Weights of a small GPT-style language model, trained from scratch on English Wikipedia: biases.
Each number is 128 + 24 x the weight over its row's rms, rounded and kept within 0 to 255. Layers, rows and columns count from 0. Numbers have three digits each. The size before them is the row's rms in percent of the matrix's.

# layer 6 MLP down, 192x1152, rms 0.0493, rows 0-191, columns 432-479
107:132110108130135123138130146165126129125147129124190129128133130128125131146129091126123129096131110128109120148118144101130127129126113130068128
102:106179123129106169120128104148129127126131127129112127127130087127131128130129206128108127122127167129154131125162187126125125123118134132079130
106:176095174125171127092128154074128128128126129129073126123126108127129127081124192127141128132129105133103127117136079150122122130112105129168130
093:159096138128114157133128141106129124128156129125158131132128102130128131137130094130111131130124125128170186114127146111127124130134144137094132
101:145086180130156109152124159147128128129106127127146125127128141128128125102128202129139128166127148129166133063109150123128130125106200129153126
104:103149126128153126132127091200127130130145126128156130128128133129125126088124206127140126134125127133076121094128138160131127133151129127108128
107:155141139130109116130129117127132129129133128128131125127130100129128128124128088128144127138126103124121126138134151126131130130137154127134128
085:128177124127142178113130123065127130129140127129080130128131113128129126117129168129157124138126132130136115179137183116128126129116134131144129
100:046094129129083176101127135010127127131126129131100129128130133125127129077129065127094127134127121130155140114108094117128130128112071120162127
099:143121126124064067139125105154124131129151127124151127124130148130126127138130119129134126077117142128129117094145179100126133122134094133116128
095:100063103129126178098129151160130123127140126130132126127125133126131125088128173129134126115129149132146155110086139084124128131191115127108127
115:123109103127102181133128157159127129126131129126142129126130139126128131147131084127101131123131093126090135093113137128126130125087108128141130
101:110146139129189054107130122133129129131166127128126129128128099128129127127130084129128127126126149124134175142114131113132131125117122126157126
115:092119119132098150071127116085125125128128129129147126130126123128127126112130229129151126139127155130132066112106102113128129124116093127142126
083:115126057131137131153123066151133127130118125128121125130125095128129124098132115127119126128127145126141222128105119117123127128119132136150128
112:108094151129143099140129112120128129127113128126153129125130073127127128129128070127100129105132107127089066109142120175129127129113152125167130
093:052165119126086142139127144083128131128150126129104125125129139128129127083129099130131122139126087129151077095150129128120129127147146134105125
108:067126111125108101135123124139128129124131128128128129130130157127129131144125079131130126139129137133150185144120156095121126129107125131140130
105:107173148127093121128126138194126125128100129128148128128128107129126126187130070130154126123128130129104124176129182181128124129134211127133125
097:250139127130175133131133135105127127128109128128125129127127160127128129156126111126110128125131199125125125130122124087129127128135136125092131
098:048118120130119162110127148128129129128124124129063128129121126129128127129131155129130125098132098131143092106123162146126126128090099135151125
091:132091101130102070145126113052126126127109129131157129127128121128127125101128121128167125149130147133146097151137106093128129129165116123112126
084:176168117132116100133131069137129125129119126131204128129128115126129127088128088126141125141128111125165154158134192147125131130144198130133127
053:082132154127163126157119147158140127123110128129123127124130124126129125159128101129142122162141094125123083087145170143113120133118139137128129
100:109150150129140105127128145161126129130145128129130127127131167127129129162130170130137126122127168127186131119141158104127129129136156129098130
097:066115108133043113145130139074133125127094130130121131129129130125129128099129167125114129161130147128113093118126120171127128129129107125109126
091:090114150129110178096129138089133127125174131129195130129127082129129127113126094130131128132132144129140104138124160137132123133102092129179125
093:175100139128172140126128125152131128128126128129094130129127146129129128172130196127125128080126177127165113079116100080129127129155151135115127
103:100143104130122121107133116162131129125158127129096129128128108127129129157124182129138131117130142129095174123143111155126125127140154133091129
088:134157130127087126118129143143123132131121126127180126126124133129129129160132144128118130117124107131121076115131155138129128121109149129238126
096:144153154128149087131130206191128130128155126128195128131128114131124128179123159128151129128126112131128179096115190135132130130134107126090131
099:101142082126105115115125090047135127130150130129111128131134129129130130157127146129084127123135141123167171150108089121125128133137145136130132
103:160120143129161084116129139135125126131124129126101128128126141129131131142130102127107130133121119130137165152114117106131128126121135130061127
100:141167099128192130124130133094132130128097128129098128128128159129127130144129087126128131135135123125143202166131077073127122133182150133071131
099:190103136129134083136128080115128127129098128131193129130130142129128127142131101130173125076129141127109128117109097189129130126132095120110128
104:130106100127155164119128084166125126124125130127159131128128100125126128150128116128142127104129106130085120100105092115130124127088089125099125
094:190098155130174061118131129129127125131104126129121128123124124125128126133128216128157130128121124133179101125125157130128128129163146126113128
104:068182140128115139149132159086130124130142127125145129129125167128131129095129090127130130101124106125123092173128123150127130129058128128150127
100:137060125127148159112132157135130126126122126129139129131128157129130130143128171124115129097130129126134109193133107149130127130124125126166128
110:137111090128142083118128194182127130131160126126131125129130118127128130148128174128111126134122138126117156135132153097128133125109143127099127
100:088167090128129152124130066108131129126173128129140130129128170129126129119127144128141129113129126129171161136133126077129128127125133131115130
104:142124145128113039133127108185128124130138129128086128131128099127129129126128103127080129125128102131063115140128156165127134125152153124077131
093:089100144130132127115124119134130127131128128130063126130131129130128125056126178126105127105126139129130114150124141123130123130092092128117127
121:109135160129139100148129158148125125126125126125093125127124173129130126176130124128150131179124141132150143168112139104125131124075112120109124
095:208115093124132094141122158089125128122091130126097127125130102125124131144126038130115128123132109134129132188122075151122124129122160131111129
102:129187128127151178131129156145131128123144125128117129127124117125128127158125140125125126123128160127104141167127096111122122128141188134105130
101:134176123127059146125129133172126127131124128128134127127130118127129127152125203129141126104128104131121154114124096200127127132119089124142125
098:158090114127161144108128070083126129127126129127140129128131081127128130128126105128130127122126092125116089163105162164128133126159151125159131
098:084152116129098107127130109118126124129155129127142127129127154127131131121133122127136128136129141136127079133139080151127131129126131125136129
107:167204086128149126122130050124128131129095129128137128130130132129127128111128086130107128103131114128070127125118137166130125133108133128107127
098:089141057130181181141126114103134127128131130127088129128128185130129129144129153126132131154129118125098103066133095118123126128141147134160132
100:201101096128103139131130169129131130127114128128117129128130108129128132134127179127115130128133115126113147148122135111128125129133120135104130
076:050173190128135131119134137152128128129162127129150127130125118129129128085127138128107132125122125127140075099121102136132130124100086127166129
095:065138099127086108126122067096129128128148128130218130129128159128128128112127110130126127125123161131167143078139168104130127130106183127191127
093:070090130127130193104124189142133128131149129127148125128127127128127127163130140130129127119126158123163148099116108076127130127133163128130126
086:165103119126102143123127147091125131129112129124112130130133138129126130149126092128124129122127111131132152196142184134132129122146124134076130
098:122206086125120132163128158143126130131112127126162129127128150127127129152130171125145127111128107124086152176139114109129126126147118129119129
100:129103131128140201114126158151132131132117130128156128128128111127126126129128146130121125121122148127124132060140072087133128132103112124138130
094:192140136127169135151129122114129132132148127129131124125131114128127126114124160131113127160128158127114158145150124102129128131135155131175127
119:077151141127174118158128153122127131127120126126167128126128089128129130110127215130153127107128105127087140159135140169127131127162082133117131
112:155194139125125137115128109154125127129145129129144128126125152125129129149129136129145128151128129132124174162136139127129124130182113126129127
109:076129099129117085117129114157128127125128127127132130129130112127127127133128180125121126143133159129189126085121152090131124130132108124146124
108:098147085129057142130131108152129132133110126129204125125125144129130127120130088128132128084127122125104119133130131150125128126151067129118128
094:194174116126125139085130164139127129132124125130063128129124162126129127133128094128130124121119111130103121106121104160122131126156102126166128
097:155107102127136141127128129085130130129101129127141127128129149130129131097128091128118129133132111127099113129105119126128127130089123124050129
096:132082124126104101150129102131128130130120129128146129128130161130128131145129123132158131116126124118178144111149111114130130130107078125199131
105:116175086129109157094127088127127128127126128132084129127127093125130129133126103129072126137130095134085144104120124202124125130149140126089130
102:140100146129083127113132121172128130131127125128178127129127125126129129147126152127154128158127140124102168168108071128131134126091141127170129
100:115080056127134148126128150088126127126086129126185130131133127125129133167127087131102130130129151127091110113116092165130131127140178128101129
097:176131182129131189125127146171128129132157126129102127129131141126128130132128096130131124126128136128154148163121067137125134126160117128136128
098:160219116128128145118127107165128128130118129128150127129131095130128125117127108128129126127127101131169112170134142072127127129094166129090131
106:150136099128117185132132121107126129129112128129065129127128121127131128127129149130113128105125163131121148130125137040132133129196198125122129
100:094094080127128125136129086081125126127164128130090130130128143127127131121126175128144129120127106130126110122129162197127128128126163127178128
099:157094088128162095128126171149130127129132128131101129128125138128129129164131064126149127121128144124089150179138128095128128125156104129108129
094:059055109125096153142128148096130128127157130128140131129128140125128133139129111129122129146128120127117153124112068094130125128112088127139128
100:130085114130147159143128175130131129127145131129150130126129130131129129081129134129129127100130119127119140113129145086128124130083068122079128
085:168119095129101135114131110112128128129113129127102132127128121128129129137128131126129123113130136125093152100127058086127130128118100118111125
100:074191124125115150161129134108125124128106126124106127126130108127129127072134072128112125109120085132127157145137086162128131120109126126079126
092:171134100130140114136133146115130128127145130128111130125129142126128129095128142126131131126133113126138148115131189167128125127177135130084128
091:096099168127079118116127120097124127130172126127095128128128152126127129116129128130124128139120102125143112076110083139130133125101109131125129
086:190151143128124155159123138111131128124127128130144127124126130130129121183127121129107124109136074131133144179135112154121119130185105130108127
100:167164102125184108120126156117128128126092130129172131129132130125129134122128139129139128154129156124081122137148134111128127130085171133130129
105:216149132131132186109131127138128122128114128130106127126126135126130127141130110125108126120129100124125105073117173149122131120139151126131126
106:118140156132102101141129128129129128129127126128132127127124137126129127126127217128130129120124114127140167176115163081130131127150139124099126
091:119123159131089095145129171105125125129153125128130126127126104129129128120131073126131127142127145131120150088133135172129131128116116124127128
113:077117125128138109138127145169131131127114127128167128130124109130127128109129060127125131110128094125118157211134133131127127127114112131096128
093:138165087127188100135127115088128125128154127128155132131124115128128130184130104128122129162129113126123128139120129112131125130133076133151126
108:093099114126175127128131130045128127127146128126100131127129155129128131126128163131146127143128090126130118089131145105131130129121147125141130
104:110099141128128185149129113137127130128118128123125128131126185130125129119129159129141129180129126127124101108108195094129127129127133133131129
096:182145097126138117121128132132132131126075127129161127127127062130128125127125153127087129127132132130114100137102143097126123133137095130087130
096:093142135128185126129133066143128128128139130126164128126127128129126129157128108125125129157132127128145131135133208136132125130121123125093129
105:095097117127126189159127162117127125127120126127146128132126127129127129135129128129105129125119136135131141107143129185128130127100105127120129
100:091065117127119128152123139092128127127125128129103125130131114127126128137126162130108126103129109130145119102115106094127128131140125128147130
090:057106161129141165116128159120127125125153128128108130128129150130127126156126049127136128143130159130166154097119102080132128132094100124101127
099:156058113127156060116131071201125126129126129128150126123125119127129131152129114129119129137122095131126205100130114143130124126138130121181127
106:082165106129158163112128087114126129128131128126144128130131109129126132131132089129151131154128125130118181136128167144132129125114140132087129
102:118157200129195134114123102091128128131179127130152129130128132130127125174128182129156126160122136125156145126144159070133133130084117124126124
092:111122107128047187122130124128128125126108128128118128131130117127128130116131077128124126132127147126113113120120092133124132126097133123115131
117:138153142128142086119127126167129124130116129127099129133132104130129130101131079129151124131127110125112121104122141146126133128068068131065128
105:157088126129156186114128147140124128128146125128103129129128129128127130134127133129131128144124149132137101150159115125132129127119099127132128
090:094134137130078101135130095117129131131145126130175128129128103128126130160127156130136129123127148129142166138125107138127130126120081129193126
110:192111108128130135127125163114123125128102126130153127130127153128128126074130165127147125161129145135132191073123115122128121131130184127130123
102:181115104128135139140127156090127130126096127127078131130125090125127130173127153130142126133123139127107114136113117164134131127127105127122128
099:034159146129136174132127154170133129125141127127163129128128114130127130144129139127139128108125067125136141146129109163127125132099076129118130
107:129116132127115086110127112052127129129105128127141129131129185127126131112131145130152127106127096127162115089111101044132130129123162127136128
103:029064196129072144114127153125127129128123131127179130125130104125125126116127158129113126128127110126117117109143099068130127132108049124160126
097:124128161128087134138131071115128131128131127128093130126127138126126128127127149129129128152128135131130153112142143135130128132122078121088128
104:154131147128241146129127135137130130129161128130154127128128136127126125121124090131130123116128126131155121107135174108129125132132188131154127
108:179071163129122079119126134119131128130152127126067128132132119129131130125134048132115124087126142122111122137110094159128136128126101134087129
092:193166142133116121160133116142128128130103126127101125127123105127128130099131091129133130140124138129135162144139153206129130125168175129075126
099:175119121130153110130130137133126133131119125128116128127127125128128127093129111130166128190125084125094106085117102138131131125132102129156127
094:150115105127210197109130109129125124125155127125093127128128101128128128133128072130136132110127113131138120089105116081128128127082141128142130
094:087151097129191118145128133087124130132111128131161125127128142128128129162126115131107128117129137129145168136155203131128131129118163125085128
103:130169157125067141119129103121127128129158128128133128128128123127128128107126178128123129132125121134139119155127145143129127131147174128125128
103:140134088127146125128125156108127126127119128128120127127130180128125129170126097130128128101130138129122148150125135111127125130133139128167129
091:100115092130185134108122097137130130129125129129055130129133138129129130137126135130097129126126105127144141115142139122127127132201158132071131
108:109131104125179133147127090069131128128111131126072130128128120127129130111130156128136127136127099125120075130118097078127128127135136127061128
089:108179084129097138170127175062131130125156128125154128128129116129125127077129143125151126127129139122126125163121165089128124128176125136108128
096:152164117126136148116128100147129130130095130129151128127129139126127129087124131127141131126128163128153132131150155163128129129150146126160129
094:106121150125170098134127126118122125128087129129147128129126129129127129108130047126136128146133099134142127131113088121130123133113126124115128
101:163132160125116100122122132156130132131147127132122125130129155128130130120132085131116125111127149124158170105141123100126135132097193127166130
094:060135162126128091125134156138126132131129129128109126126130154127130131146130033129108128146129104124119077109115141197132128128147123126069129
094:149090097129152072090128151158129123125109130128115130131129109130127126148128147127122126137130118130138092154140118111126125133124114123100127
105:130151167131083109154128147200128130129129129129123127127132128127128133105129201126159131137132090123148081107118117209127129130114148129112131
093:134197127129118123127129093109126131132158127130110127128130129128126127146128136130095127143125128126097096144141093104136131125115144128158127
106:169140131128222103145127090119129128130144131128167126126127102131127125107129129128125127127126153125089147150125136142130124131138141124085129
109:094137200129153159110125130181129129125114127130110128128130143128130129137127157132101127114127119130153194150138038178123128129151098135159130
096:111187124128112116142130176130127132131120128126204123125128124128127125113126112129151128138124122128146105120145146133124125129145149127133131
103:190107092130186078123121117197128128127123129128059130126129128128126128157126112125128128124122125130096108122136123146124125129135120122104128
107:115106135128174134138129144101123125129152126128114128131128123126130126115123159129121125133121194130152106137126173056135131127135157127131125
093:133098113127092135145131140164127129126122129124121129130128080130128128117132099127152128119127111128090114164132137120128123128124118136159128
103:086147199125149142096125148179128125128129130130125129127125149128132126141129117129093130136130139124134110162136158185126125127129134128130126
093:154155106132166109114128126145129125128104128129081130126126144127129126111126167131120125116125110132128140116130099150128128131119137121167125
112:121090164127167143158131122209122126127100127126177130127130115125128129132128118129145126110126132134126116122117115197132128131132117121098125
107:107209090129166079093128116125128130131156127130172129130130153129129127125127104127138125134130110126106109125125132114131125126123109129151126
092:170113180127134094169126091130131126129089127128127127128122135132127125136128152127151127154126145126132140114119129136127128130096149132150127
110:120147135126167142134125105160129126124106129128109130129126168129130129133127155129113129150128111134108137093129097135127120132150077133183126
098:180163132125113160115125104047128129125109130124071131128130110125128132122129168128101130114125148129127134154117087128131123126119142125105129
093:141128077128132083118125128095132131129119127128091129130127151129129129116129174132109126156130083125090129073137148119127129126118085128145125
104:124135161126088141128126169182133128128186131129113128127126061127127126148127184129133125126131165126126103165120161113126124133135072128103129
100:145143148129082116143132132114128131130065127127078127127130114128130132129130155128122129109129119123138153163121170113126129128142123138157131
097:189156154126140176128130104066126129127154129127150127127129141125130131110128172131101130146125129130135153156118101184127129128122176131149131
100:163069131129164108127127199065125127125109131128125130129132101127127130100125169128088126131130097129138115120122144160125126127145133128189128
103:131148103130131087117132152189126126128099129130149132132131083128130131085130079128133127108128125132124127121136094106130129130134157126126131
101:135106100128057183139131134092124126130103127130106129127125109129127126161127118131130129094127120129095136094136114150129127130095120127086130
093:068172161128117055097129153122122129128164126124172126128131124125127132117127112130112126143124136134133168126132105098130134127124104128136128
087:197118138129131150105132122124123126132147129128093127124127112127130127154128094127127130118123158134134124085149170116133128130105090127123126
098:152056146128087125130128173138123127129089128127141129126126158128128128136127055128133130158125116126137113147118149103129126125157172128133125
117:142143175128088155130126117104126128129114128129152129128129145129129129105129148127098126111124152127140095106130137127126130127115084126190129
100:130073135129092131095131127170132132127156129129123128127126167131128128139129128125126129106130197125141190163156113136128127131168157134164132
105:122132100126169147135132125137128127129129129125136125126124127127127126212128049125117128117129127128160147143116106099130125126132146118178126
094:099163108130145124139131105163124124125158128124122129130128128127127127128126173129106127142121208131185183164109147129130132126166120121117127
103:117133128126118113143128092156128125127132128129118127128122128126127125097127185126106127165129118132080133183130109127127122128118138127169125
093:135061134130174071127127103186127128130126127125127129126131140128129127119123046126149130114125159128174103178152128128133127130136159128075128
100:147167104128064101103125104143130127124138129127135127130130109129129125089129050127131129139131115131133151147129126115125128129131144130137127
101:116134153126157188117127163168127128129160130127098130131127130128126130178129144127113130122124093129115100092124129072135127133100094124122128
099:095100178127097100132124200087130128127137128129144127128125187129128126085126122128136128130131148130196060157134134129125125132122077129143129
096:140126170130076147104128096139123130129137126127095124126130119126126127098126109129099127145124128131122115135130134109131125127110081129113128
094:114114161126074139094129129154129125124116129129131131129123117128129127053128043127115126148128120126113057127108171148125123127085101129134125
101:137128147130102126164126145124124126128120128125132130129128133126127130102129102125145130143129097131126112144117103141128124127115116129197127
114:168188120128125062150132140141125131129140127127126125125127111127127129131131158125129130139125162126149049127150177105130129124119111132148129
101:159129088127134180071131207106127129130149127128141128124129138126131130123130153128143125130129117130053051129129127149129125128118066127107126
110:122158128128075132133131068150129127131098127129150129129123123129127129129127183126147130132128138131111153148140126155131130129185140122128131
090:055094186126053103113132113071125129131165129129042127127133115126128132155127112130116130112124147129143129109127097190132125129161130127164128
106:176053108128092095133130144132124127127097127126114130127129110126129128113129147129132128102126160131121121067119102131130126129142081125174127
108:138122108129183157160128126087131124124113129127183134130124207130125129113126080129139131128125162133111107119138121066128127129100106127149127
100:137185108128129073147127162152131128129128128130124128126127136128128125124125193127132127137133149127114103065143093171125126134148183124072128
104:184174143126113126132130205079127124129108127129128127129126135129130128087130166128137128127126134132129100125124086077125130124106116123129126
100:107150056125129159115130071115127129128085128124135130131128115129125128100128136130151126152125091125109131114133142156131131128160158130099129
094:104145118130177147132126075089131132126119126131105128126127156129130129139128128127135128145130118125122151107143122086126128131166137129114129
104:117153123130147114137130132080128125128138128126169129129130162127131129141129122125124128138127171124146070178119119124131131127166145128070128
094:137051160126111118156131149117122130130109128126127130126130074126127131091123091131125128151129143131136170094151069149130131129115137119123128
106:139069164132115149134126165087133125130143125128160128131122121130126127135129090128120129090126151129124115151139144130132129130137191126092125
102:155159205131058101105132142137121129131156127127110126126126118124127131133129129129091126132122166131132156131110053191131131124132132125104128
091:222070181129137148111126119110125131126115130127063132126127095127126129156126115128135128140131107129125086097137142142129124125129109129146125
093:214128149128143181122131095182131125127112127128164127129125157128128128178127142129132126128126166130131120101122107189130124130173156129113125
107:110093074128094109141126116108130126128115128131073124124126131128129128136129126128115129158131122125108122154112117164122120131125172129185130
103:101092104127181134135137118142130128129145126128148127127127093128127127099127169129144127100129129121091068148140140086129130131099126133136130
107:132107163130104140121130092146130127130143126130195125127127121129128127140127131129185129125128129129162158198135154171128125131153129126146129
101:115182104126132180135127156168129127128125127127123128128127145127127127175122017129152131125125119130113159184142147169129127131120117129138130
110:081184138130117166152133121173127128128115126130145128123123081128129125173123155126163129124128161128117135151123117162127128128152109119150128
098:086105129128103196132126166145133129125104127129093128127126173131126124134126107126137127131135133131135081139137049113127122135134170138123130
100:169168167129147119117130055157129130127128130129108130128129149127126132099127081129123129154131138128175152089157135092129125130135112132117129
095:144065154127062103126127068072126127129165127129087127129131110127130130123129105129107125110123128131109128075125186087127133129112137121106126
095:155117104129144082144133153121128122121145127128158133130127094126130130084124129125107125115128115127130075147134179079125128125135130119149127
111:171122094125093089113128118093129128129123131130103128127127098128127128146126146127108128132134144127091146107136113100130121132187183126086131
101:146096122128152060130126134153126132129130127128136124124129114127129128129128174129124128105125126128093105090129108136129121130081099132146130
112:099062122127158189112129120108125131129116127128164127126131104125129131143125118126113129110127167128149148168131115132130128131144145128201132
092:126156156130093076144129116128134126127144129128128129129126146129128128077127171131147127101125098124176127105138167101130128134111168131155126
104:072144098130047111116131111130129127129111126127105129133128110128127128092129173129137126106122126124122091103140121164132136128139085128134128
098:106064140123176065131127109080123130130139130133133129127128114125130132093129131129144124121131112132132137105143125181122126127106151124142126
100:108112120127116147141131052130126124129135126128076127130127196130130131168131079128151128122129138126148146141119111127128130128095167127201127